python train.py --intermediate_size=128 --norm_place="pre" --rope_theta=1000000.0 --tie_word_embeddings=false --init_std_qkv=0.0673 --lr_head=0.0143 --max_grad_norm=0.5 --final_lr_fraction=0.05
Each number is 128 + 24 x the weight over the matrix's rms, rounded and kept within 0 to 255. Layers, rows and columns count from 0. Numbers have three digits each.

# layer 8 MLP up, 128x96, rms 0.0952, rows 34-127, columns 0-95
116145132124142130151106158155168145141142087139117150088103118124137152129147156111148106129101122131112104141120132085121113126115124121121135144135145127132145168143153111128149152152147113102113118150151057112163191158126139100089173099144108172141154117131110143181158182113125149135
090131143116124132168078126105172102101124141105148112134128121124086126124110141138112128141128163126124160114148127075159124163111154151126063113086115136151120135148152157120094129162101119114158073097104144109073081099145117075086167136113098094089150128156091136122153107150173148105
129142133134110129166098161116131112104139106126159115148143092099090132141116131121130105088106098144131117111100134124099111126102139164151134181171165124133124110100088111176099129097135136113166137127119134095108136120152095150115112131092141167142106118177076145119110138144147138172
110110150147092163137111109173112107129152135112108102105130130112180135141105100123149165103123144145098133149086102143133101073108156127153147110175139175125112128119134150130134117114178156154121129101151111160113132090123181141106118123111132105116125146158152179131101141132095128127
096101171144156123089148167123158145149135151147138144134165102146112111130148097139108101064169158176121154144130102131092088135123077113153106112134141071096177118117108109061146105112150141108150140133084168095137160116103141076100133133102159127155119134110123143120113135135110183122
154130091172126096126142139112180151116127107113133139049134159088062121136155161167153116134127140145125134139134132139139187105104126141167127119098130108140149130141134144139090138119120122107142128102138147112177121140101163136134144141080130149086104185182153098119106141130171178152
160147111132144130111090104160127142140124163173110158111116131101110090118122092142097128107114145147122153157120117132169153131112127121126149114083091102110144156088108101140133153148190161152148125190151132099149130168133090129101115116136126156134122157126092134111108198125141127122
138162100113123114121081085101081135101099116143111099134108078123106109094152120121171149124134152144143137085136126089132099105124120125097141122100116120152094140111146141144121140116133119099163102132154146128151085167122124087117154134161160104123138075122111117122100105159149187117
103136125136119163191152112120124124091157101101115149142158134147094162123107127103130129147106124104177097155124103124115117111112127137142132141117105114133153110131163155150145089106141125158140125110149132111100128135124137132113100152106134086140086133132153092069116078076194110098
117206091115151164139101135112147122132153145111110132131096121095159119126157104143141121100162152096185110132089164093144091147101157157137110115112165116090094116101128120120116108146115122152097135120132138111120118119102148107139165065132107156139106147079169121125157118139135121108
126128136150139177087145112097093105151138113163099108174111139122138135068096157108124141157130132107118152129119153112115156111139173161116111100150126137128142128149151141093131134111116120157112132113136075140152105174161139119074109184157143139119125111161103146134103117132109136126
134130088118130106137101136161093131066132133128137112118101147131085160163134136128153090125136169102142149140102110153072132139182118148152148160136136110093177147094149116111121133115079139085141140108154113164135125133118105111125105088124104130128109131136133164151121147127130108085
130110143108135097172141108190161109141131138161156168131085159118166142136122122140091131114107133132099157119109088089163117138111124123178100121195127114129142118183176123137143085173144125142132112133140122098129091140161122098150092151175130149104129086117130102113077108128140112127
149135112131202112137097115103098168171132150116123173136162114097107127108091131136143110137120144083084110176118134146158081097113110094140130179109147113140128119131117114142148105110171102159149136142126169108135126108144171145141142138125131130137112174128099161149117099125122157139
100099142155140162163094103114144183107123152109133115160100153151124137128124130137123114132067142071145125182130143104151159083085138147134129095169117127157158061104113202136165102099096156119123149134148094072119128156146159099146105112158116136147118103136147127151122080128123110146
107161092169087138109105126129181167134104129196155111093148140106159129122093098169114098130179132124168130150171128164141187150092137150155111144124107088125099140121120114124133127162135121145133124104146153157140137108102147109143127127142170147129153160079105127170114175122158130141
148098136135127118086118152121134131131195110120171114148132105128130154157179087142090136188146158115107185115153100124122103079097086160109108128159134117123140126123115095141148135125152083139108115152124125100114093155109138111148137142137114151132130120127098136131125120180137116188
142136098090097128144137131124144106149134144102092129120126133169086136120126145128131125118086072137126120168099157134120138117115145170089151112134133089156091120130125111100157114155120133124124182120100111150102102160089114099173123109111147188116142095145129157160108163152149159123
149134127153139159138118090125133146112136118115107160114094161135109089148130154167121109102108167152137127122135075140144113149103132137128142132133136170131134152136122102102168157129119109128126117097089152168154113114116166114156127124058146129150147166104123132099200087110131129137
175150100140108094114139141105106135146175127103083119154110126169136144130161115140151104122123107139123077154117103167111127150142104127108129163128160162098128090110122152116102137123109138130147158065115150128126126144135128104149140112144078167166140098153134118110157114034129146152
111124154112115111115158106139118136174156127128119080151119135123139118144121133140117113130144139125121120138156170130168143144139116095121122099112167112125118147094097142141123150168109148122075125131070116170083158117100127139117128103131121152099115115157161119122109132162124118162
170155077131143131095091126083131116128174065078135130110156117125144130097125132100132142106142138123127115142138113129089119122128154145132125122102170123126167120149131118140084147138119159107141142112120097125131103120155095147104155160111151137109120112162111178151126142126142145148
127111126129160158115140113126134114118161151073097115150133137142119084180093117135157117127150121119120125132101126138172106096154127143172106108154112140161118134127104112153075134120117120143099145164130152123088117119133148174167144151180112143118108131163135099150136096124078104124
117123153094121102130157125127088098140122100095117145167157103144142148096135140145105137145115162089135172079130151181161121118083130142080134131139119102104114128175135096183104134136139118157130125124138100153127125143149096112129139147179116140132119175154178098104101149090127103120
135149115111112118171154148089147163108112094160173102155164178151147099156167134157145141121112131123098115139101116116121143175112159131124123128117087115177105069138129100160121109118155134094120168119109143142117069142101104100113127138131116157128114162112118103150124110135149126127
161120095111113122140135163119115160155137140126140126124091119166123132176091124087149162132124148161148128107159079091154135196126134131119103163156130118111138090123107085144111112091135098150115128134126129158109149117139154135145146153120113102122102173117126078122090174151088138057
120130073136133157158117090122147201146144149117102113115095114125108118152116107150130155141124137108160124135129133154167118102133164141161134142129098108116107093112125085087135188149142109081104123110154124107135152131112133118130139126126134105142173107105143130142112083099112088106
122067137146120124158147126123086075116135117156135166175120140143130156130163140155148172114159127150141100115134130131127122116114101138135154114131141116163104142105121100156145117121108143174101106110151086132167111144138087152124118113130124152117113127142108090094133150159140113126
140111110122126093118171098091124118148127093140123112098137118152151136098132104087110124110149127168132124151109137094136172129119105096080112103107108125089082143178162125142086144154104127111142144154113122083170139127134165117134135111116129114108133099118124118145078141120101100095
128119128150110162153126114120156153177108117161107127082124094141155172144147137133101142154119140073151147140103145125132120150122146160103109110120121146132115099145175141139140132078134133141146118143095102158108128147075112129070156150137170165131116151163126125130113139097142118131
115141165086167157152158140153172130085131117114115129099181100153096098163124149118137104151135150102076135116095126136138085135110073146095130148140134131160137097134095177109110150146127134127139109144161113124127113138147109164132111133117115129116181169093148110134155174133136154131
110095139146114140075128121119175077124117092161117132093109145135154150174148122155152088123146135150106119138119120116144105116118104120145134106125143127131148140109148157150143122115122095096097132099156083127145088099160106149154139151116156073147145134100125136121136105113155095080
131087166137147115128137127179129132128141111139129113156137154113158137141123185140153097114117131122129104090137128101103133143136104090114129160149146100161111132116096124140115136135154145155162116169140138130148174105130116084125091129176110153127121119149104123139130123075130118152
111107143108104082100114086096121155183144149145103128152085169134116163142141091200145069136157131134150156151144166148165146117109152126097134168131113113143141111131135147102151127090115114132121130153137123112168156129122098133124122138139157126093148123157137115105132124124136100102
143151193152101107105150096135106111163113105150159059123143148144132134146159100118136134124137113140113101191103102146121169141161099137108119118117108133160150165135116092157110140163117098119131109096130113096166125085160128124118126118146127108165111108128106132145117138165155128130
148137171141133087137157119121111125132151145145086105128105127107121108120163121132096117131159090141148098121189141139173170136121113153137146110111106168127155093109132137169146128141110114170137106148103141114107129141107091159168113129135102114098119124095168149089141164116137132149
116157173079080100171113100175140116151155135132131114129122117099111130121115123178124095098121119131149114144143102111161151117130139129145110146083117105142126149144146135132168132165117128130172149141147110126101156146125172121138130162150126136095137134151118129108125147136165096148
109148103139098155154132191106113160143110118118100150158152135132150158104113159101111116145140124129137151101114135130116096119125160120105137143122134101144081101136114161193094117129150099120128146145127149118165133122175082087160133133130093110082146113148114152153131132141168145135
106162135093102097156105134124145144118154107109132122135083120200141149107107136144126149104139134094128121093126138154117123135123119128097147147138120157152114130142135143138128142159187120177141093118162115180131137146130102162138149111136121162130071108148144098103121132185102113098
152130128126097102107102124112095135087117087135140130139106153085078094122112110106143110146166118141122146087123145107130071123128120104089155149126109128107138129132136161099161137130124095069076143119135124115159121162132117115107152114153118138161121089086137132117090137136138151067
115128107079138124143094117095192088172102132123137123086129156105110091138159142137146122151106145144130114079106156137126129140163133133149130133197120170096101118144121105149171126166102096119128136147128111110091117134167176124133142122162139093120116123132164108138139111112126132126
155118135134130137129147149073107086118117136135171112158123076125089130098118141105130074156077137109144116132136123117145144120142088106125149137136121167133111097150131120120166135124111113128145107164149123120099087099152113126097086122161092133115088132157125121164132150169175150102
096102156146105190121101121107160101111101108131113093168115126108129190184116087142163165096092149137143154129128169117144134110155133130175167155169110137172147099125139123139096123142084146115122168092131118116100127143138135105089093094153120099123107118169129110128131126160115144099
144141102126149113089142124121081139165170136128153124115111098139133125129127185137142131131109132121150105171102090149094130148119096159125158116131112110110111144125117152148153180143163134092122152154152170162145144122153129158105117154150119160153115143122115170126138090139128167122
094082104111102150131161122126125109105119126120095086133107128152130143140169120149128142110142070131144116124154088164128135121160138095129116152149134110146150148121137146148079159154103157179102150113117147108110148192127160116120102113136142155161110141121130138166149082122141132069
134107153123130126127109100142166151155133147118132114158138118122144118067106147118141132107107155099166136106170199132165122110168131133152137144126121101135128142146137109142137085138152167116140093147087098158104142105133174117124085138166117146161107144169117181125110140082166126125
132111161139110110115086140132110168150115113106143215120157094125114085128146129147120086170112171078072140153130180155145121160143105102152137089138151086126108146113130094125102136151193153101135146133149122141129131111108154138134114155131103114172151124149150125130092118127125132127
153122138137095142115122090131070146119146121143145131153139124091163153116155132135149118153120116099145111158097153132170141131120085115123085147135129129117123144122132136148144121139067148166141145129114178111136059149117102154091119086135160137115149113179126097080114114104117096157
109085120144130143146101098121056131167113177149127147100138109150144151144120085146124109149123120185157144165124170120126139153151124110163139135110164121113103103137107086134137155134118148138125121153086125087136167101126121161116121131105137134135124114127097137137112127108126147134
109130128110141125102096141119108155079129129149103158116138144169099072124113109103142110099122092149146086094080090144104116105165158108153130134116162097133161149154134158125137105135088144112120117116144116105120142139081136124103149166123145162127180118111105120136145112144157139153
146126134158100124154141082111135102112127124118135129095097152151107139081150154109150132142126183140118134143098122150115140103103108152171113142107132119141118099160145150112116154120097124108133127154142111146140109098129117131132149116147149122150118119154143116160127139101187132125
138139108134122147097131115139150159140087145113131113154138157114130138096126116137144156170109183123190163084157129130115113118145139102134127164117140147147140108169150127092142112148116147130106131134163103158118149145134141143156123164148117122114139155162122123071106114128081179118
123132155111132060131088116110153128132145125127144170111141123117113126145109117114096152139142080114118096132129110146120109086118101100134147117127133112144112129099093146105141119105077106102135127111144125157081147069100081127124110145125112137123129097124164120116142134100145100134
156132152139080135058144093118089113163156102123165121113149108146134190115134146137135110099140145103126095183160134088119128125133137162120153109128068136151145109095139118175156143124140105137102122143128159112121178111144125129081178083141174088112154111127094112155152131145103091115
105080120147125078137119129129139148070133158137123093122149141108109152111120126121108175130153062161112116112141118092122161098164132139145108105117154110096136133123132137102103111110100109127140123153137112084114147148118088132129122107140149146139178120133117089098098168124176067108
114093134113124135106108129122142109103159132125134141152160143130150138123126116117115121133121143142109150095133157152120132081122094081154124150137125145163036119100093107082149116147134102125120119132094098141130096102119112156166148132149095149101108123139102106076096147169157118101
127105105139144154143137125106111162127132162126132107114115161089156128119099141142155143113143145135139126132150140130118096157112139150135104115067111150152130142109135133155152149133079131131142165100109097096155132161128126195075189159106151140129140150142110135103148108120129114081
136135109140114113132090107112113144134139154165096130154085083108179137122088173100151111146099129148143148112127127105188136141169107168119126090120145102150140147169098118133083152157167151137140134113129126147106144088152124100133134112116110147128161135126103142131124155097134082153
096122144162170180120114117136094160108168164138136117159127092122151118101122142149135088138150165144098167130093116103096132140137109120130097170135176129167143137076102132131138163135102124137105129155157122108074120113082088134120125091135154120153098113092109122134098171127135107097
135090170105122120161127108117089136124102115094114118132137123118150112172125132150123122134142127102118130110112182073142126144124164148082097158069111154142141131080125141141096139124121080153091124112166131148115173143114094150137138091137150116135138099106115146132111100145081185141
115145104099168144097082105111169165108115106125065125130072141130132132134137135122095124109076123130096135087085131122129133181132099092163120123155134171127126073162171102164149121130117123133101100109156123128179112146147087104120156086134089179141148108105127139155117133158140164134
148146143096107092156121150134110098137108147042140144134116147127142105124169122141063197115102120160107101138135080126132086137129159146131134105137108146122082135171112116122139161110153092161166161123122108123133139151133113112152144099131130138106151161139144115101166078076147079133
159140108128151112157122149121142148144113095170189151133119128150103125128137134154134123135108133155173095138135129141167112099082114107093146139136109158125143120150124134120155107125135128147116112120091114148148118155103126167126103115087143113134151137197161166096126162102170143101
144144172076141107121117146107090122105151115130149134127132172064098087102120137092145110162155105156133117132159163134124132136156078125162130144111088108147141116109146127155091151177106113121133131125126135128130120131095130120138124128155090135155144159113110135120162104103137129157
115124106173177129090113135150134141168120119159126165136090129132137140139103183097159118129124108141144135187114085116120159133121128108142145121124134107159135117113161067154118105111170079127127153137173131143157142125176152114121161116131118129113108126126126100133121094157070141099
141082133133121162135110097092109111102144135111117098131074130164139143135108133124162127128146124156124134102085133127148137114116098132168143121139095103121117132085147094153104116138108178145102083130121127118114111171131143118147161107134141105110136103119130133167158114153113142130
124137146133121159110139147126057093096138124125108126117120076161113150127141119121128162147142108125138144109143128131139124101070151127123125152130092108108144117136127156120155150141136104116072122114139130109170092123148106133108115128163137110135111146153167123162105130130149139103
137136102124121128105136130169149146148127160168126153169139122137151134132153142131129135139111154118149128142142133089153096140090135123131073125137114101125154130122122154113117127136159092123127172117146137057123095096165138164118093120122143103117139162151086158114132110130148121139
110100117136135106127110132148102144124148104168104116126154137109125161179090123139152167139166100123173120119137186103141131138173111208178143175080110142150121135143143130114154110076134145119129101115106123175102146118126151139100118134122127107098134143116124100095103144094145149137
114082155125119153139172141134131119120123110151127101160123121099114134125121134149145090077097124164136082120170133124141166131086097114128156145106135151171165097131096144130163104132093133179112144118175134105154105149095172140125117144109127081121150159119134109144093133125145115147
155127134092078098150132107164099126135114116094176083139153122103150152122113150183132062108112132119101121111105126160099127115112123078090131190117101116104153130138118134133119144153142144157099115117138126159102085126094138100146139121135104114124103094111093139116088146157099136107
104137140116146133138112066141083096073115107102129154116156151122145125146147160157144141121179084125182120144126176107157120131168125098124103123105144117155183109149138171131154137159116122131117145150126113124112120138130132091114120101145177154162077129141167056098118070138101139144
183159101153165167148165136146096142122133134113179120123121166070105118117156118130130099160105131124158120162121133164108145114066140139096096159128097119133122151098121117127155146111079158168119159117150110121113110117114127108183112190168144113116148130113140109156126163109113115100
133137097113153121141116130120136093127157118107114133107160150093131133138082126102120096180104117134112101135099147130138130172092145064128161145133132109145142118175144108183125154157145173118141158094142153153135103099115126108137131124142138161137120173162100115073139138111136137146
110126146090185110114117139133123101130146128144124113149108123120125126086114118136136174156146116150106139124148151119089079148134140178138146093131146160102110130109186130071100114122144098123117150132131064170132105139105123080114130170132168123144144163149157126158148117137145107111
113097093165113137092121108101182095171153148135146148142175155135097157106123123145162122176108130089129135147147143105152161109133115128130109140164146145096090155112109077146144121160116142157110132126114125125147153156156120120156087113134148128143123106147190114125136144129133149089
151099100165144130102100124107143131110104187116164118105133118139161136124099121153148149172152100124136112146098127151146150137137150096147120131146114120112123121142121126178152087111108122073121130107129134085136156106151160140114101135094148170165165160129107107112157144185137100133
138147116098142138141138074099174110151125089116131116130177142122145156083112082161091116075135118100111115147103113159107137114085122153186123104119122140119135096094112120113138105121112140159109134143147131157118133104148135139145142135133113136091168152145173094146108156136130084126
128138099153116150126181088146157133130119155109083076154148097130089160120105147124115116133138157189114175136140150138103178174111120123125138130140112076112152119157074131089118133156106136116147106157115148158120156121105125145138135103135156159131133126109145165126125152084149152076
141123106131149117110104114111114144121178150095128123096132120112111116156119148135110135100134161111130099116148104093099146103108097145113155081106163081147110093164098135164131123170113123117130146116119090117095149136171142094102097105105101102159132105125101121130107128143115134139
140152075161137104083125114143140129149146092108090122126082172153133121118123099153103138115127127129122155095152135141140087095138134104162117153099095130105126161122141122091150186181160105111131132150120102112130130064132135088116126104183112158085109143110107182159100112146147105110
106140100157136132131095110112088158133089131141102153091117102129101147127111120109141125118163147141097135122135167115123137156112122131103118102096117099114129174145153124132125118099118153153137154134165192151136191148134065158126134132114111124094139149133111129123070139129106140130
103090135119115138126147138123125134163134093137140087153141137111171108180111168105116173154149110125150121128140113088104105151081108122131157108102145131085127105093122115120140133144097105112142159123108113139130141173138120117148132145126150151136110168097136121103127152159189102142
076125098137137123122105135166144166084109119113131136146129132121150144206139144119145105160115116151101111129118159133143114076146143140153152162145134128131094104090118162099139120149136123103125101144087161161121141179127149127142116135122119165090159155163139092134144100120120122079
105148116102122095101089161176176102155105128147052123101144111097130130100106141090141146142142142112164113164140142077153154134108150121122133172126148125095144117149147149119118135132136138126144147094175107117124178112136154128172136143099151144144094127106140160156142112104121126146
077140129143123148102100154183132126107104106153098151145106106133145130099128141156108110146103112137160072131106122142116161154127122118135148153122110148108125131096113118128081147135123089113133132147178103093090150111149134090120125147140080090112095137183077115147162136137123108162
134109098098157093127094107148151109106147100122108151131126147184068153164141166145102131145152136139091117150117142106116106159123147106152148158120119119130149117179147148095133096147120109160103100130130144093147145112138151109155101090148115146115104086116182111145128131130114111119
124117124144132131142148138128121103135115122124112109169142110110108138159122125136122119162065156130165111132102115140106140119135162188138145164138126153108121109079131116177081159097156133117187126102161110127127110118060165109141130106137100079180136086177090116153138133103157140160
096122133119085138101134108112122170105176161116118137090117185133127074139108145115111152157136131099172116142141127127079137098116080130121153171130149144134121159103153152113164118149163162145135068137152097116138148085106183108153149074119109128150135115102117152106134170167156131079
136139115128146138134121118094124102090145134177147158120136075146097103103167145125106152151135158134122097124081160163113138170132119131153144111143155129116177152112128111139131162199145096105105107147101139132133114128102115113075102154145114105154118114075140106152128145177151146113
168129163182096103134153118111124138151106133128097126187169106111100160124157094159153126131086092130095112073134094101127177077168170108138151120107133147100126113156112143101148129130107111128096134120120125119117169099106136129109146163114100167113118119161120139131139111120121128105
147126120163113140135143088136121113146199117130141109096118086131162121129113164104134146151143085133118086120173086132131148174096116118149117126104118090126156150140139128138172149133130137110134134126070080156151143114135136114140152142135158159087163110120139161123107100174128115132
099148117128134150119097087121164168191083124139144137172130148132102145171146109119133120135110127127130166147143095101123155117105125124107142138160142099137077143136145090105147119147151084123125157112111120153137143046144150091163125089120172116104146132144135122118140105134126126073
123136131106130125139095145157090148138116111173129150085129118168131156101076117166127137133129114119113136111091169137139146151145184094103121101181145136144151111123097134128158156139111118133145082145114157070127152113117138121136132141131170158089157179089091145126108118133117146149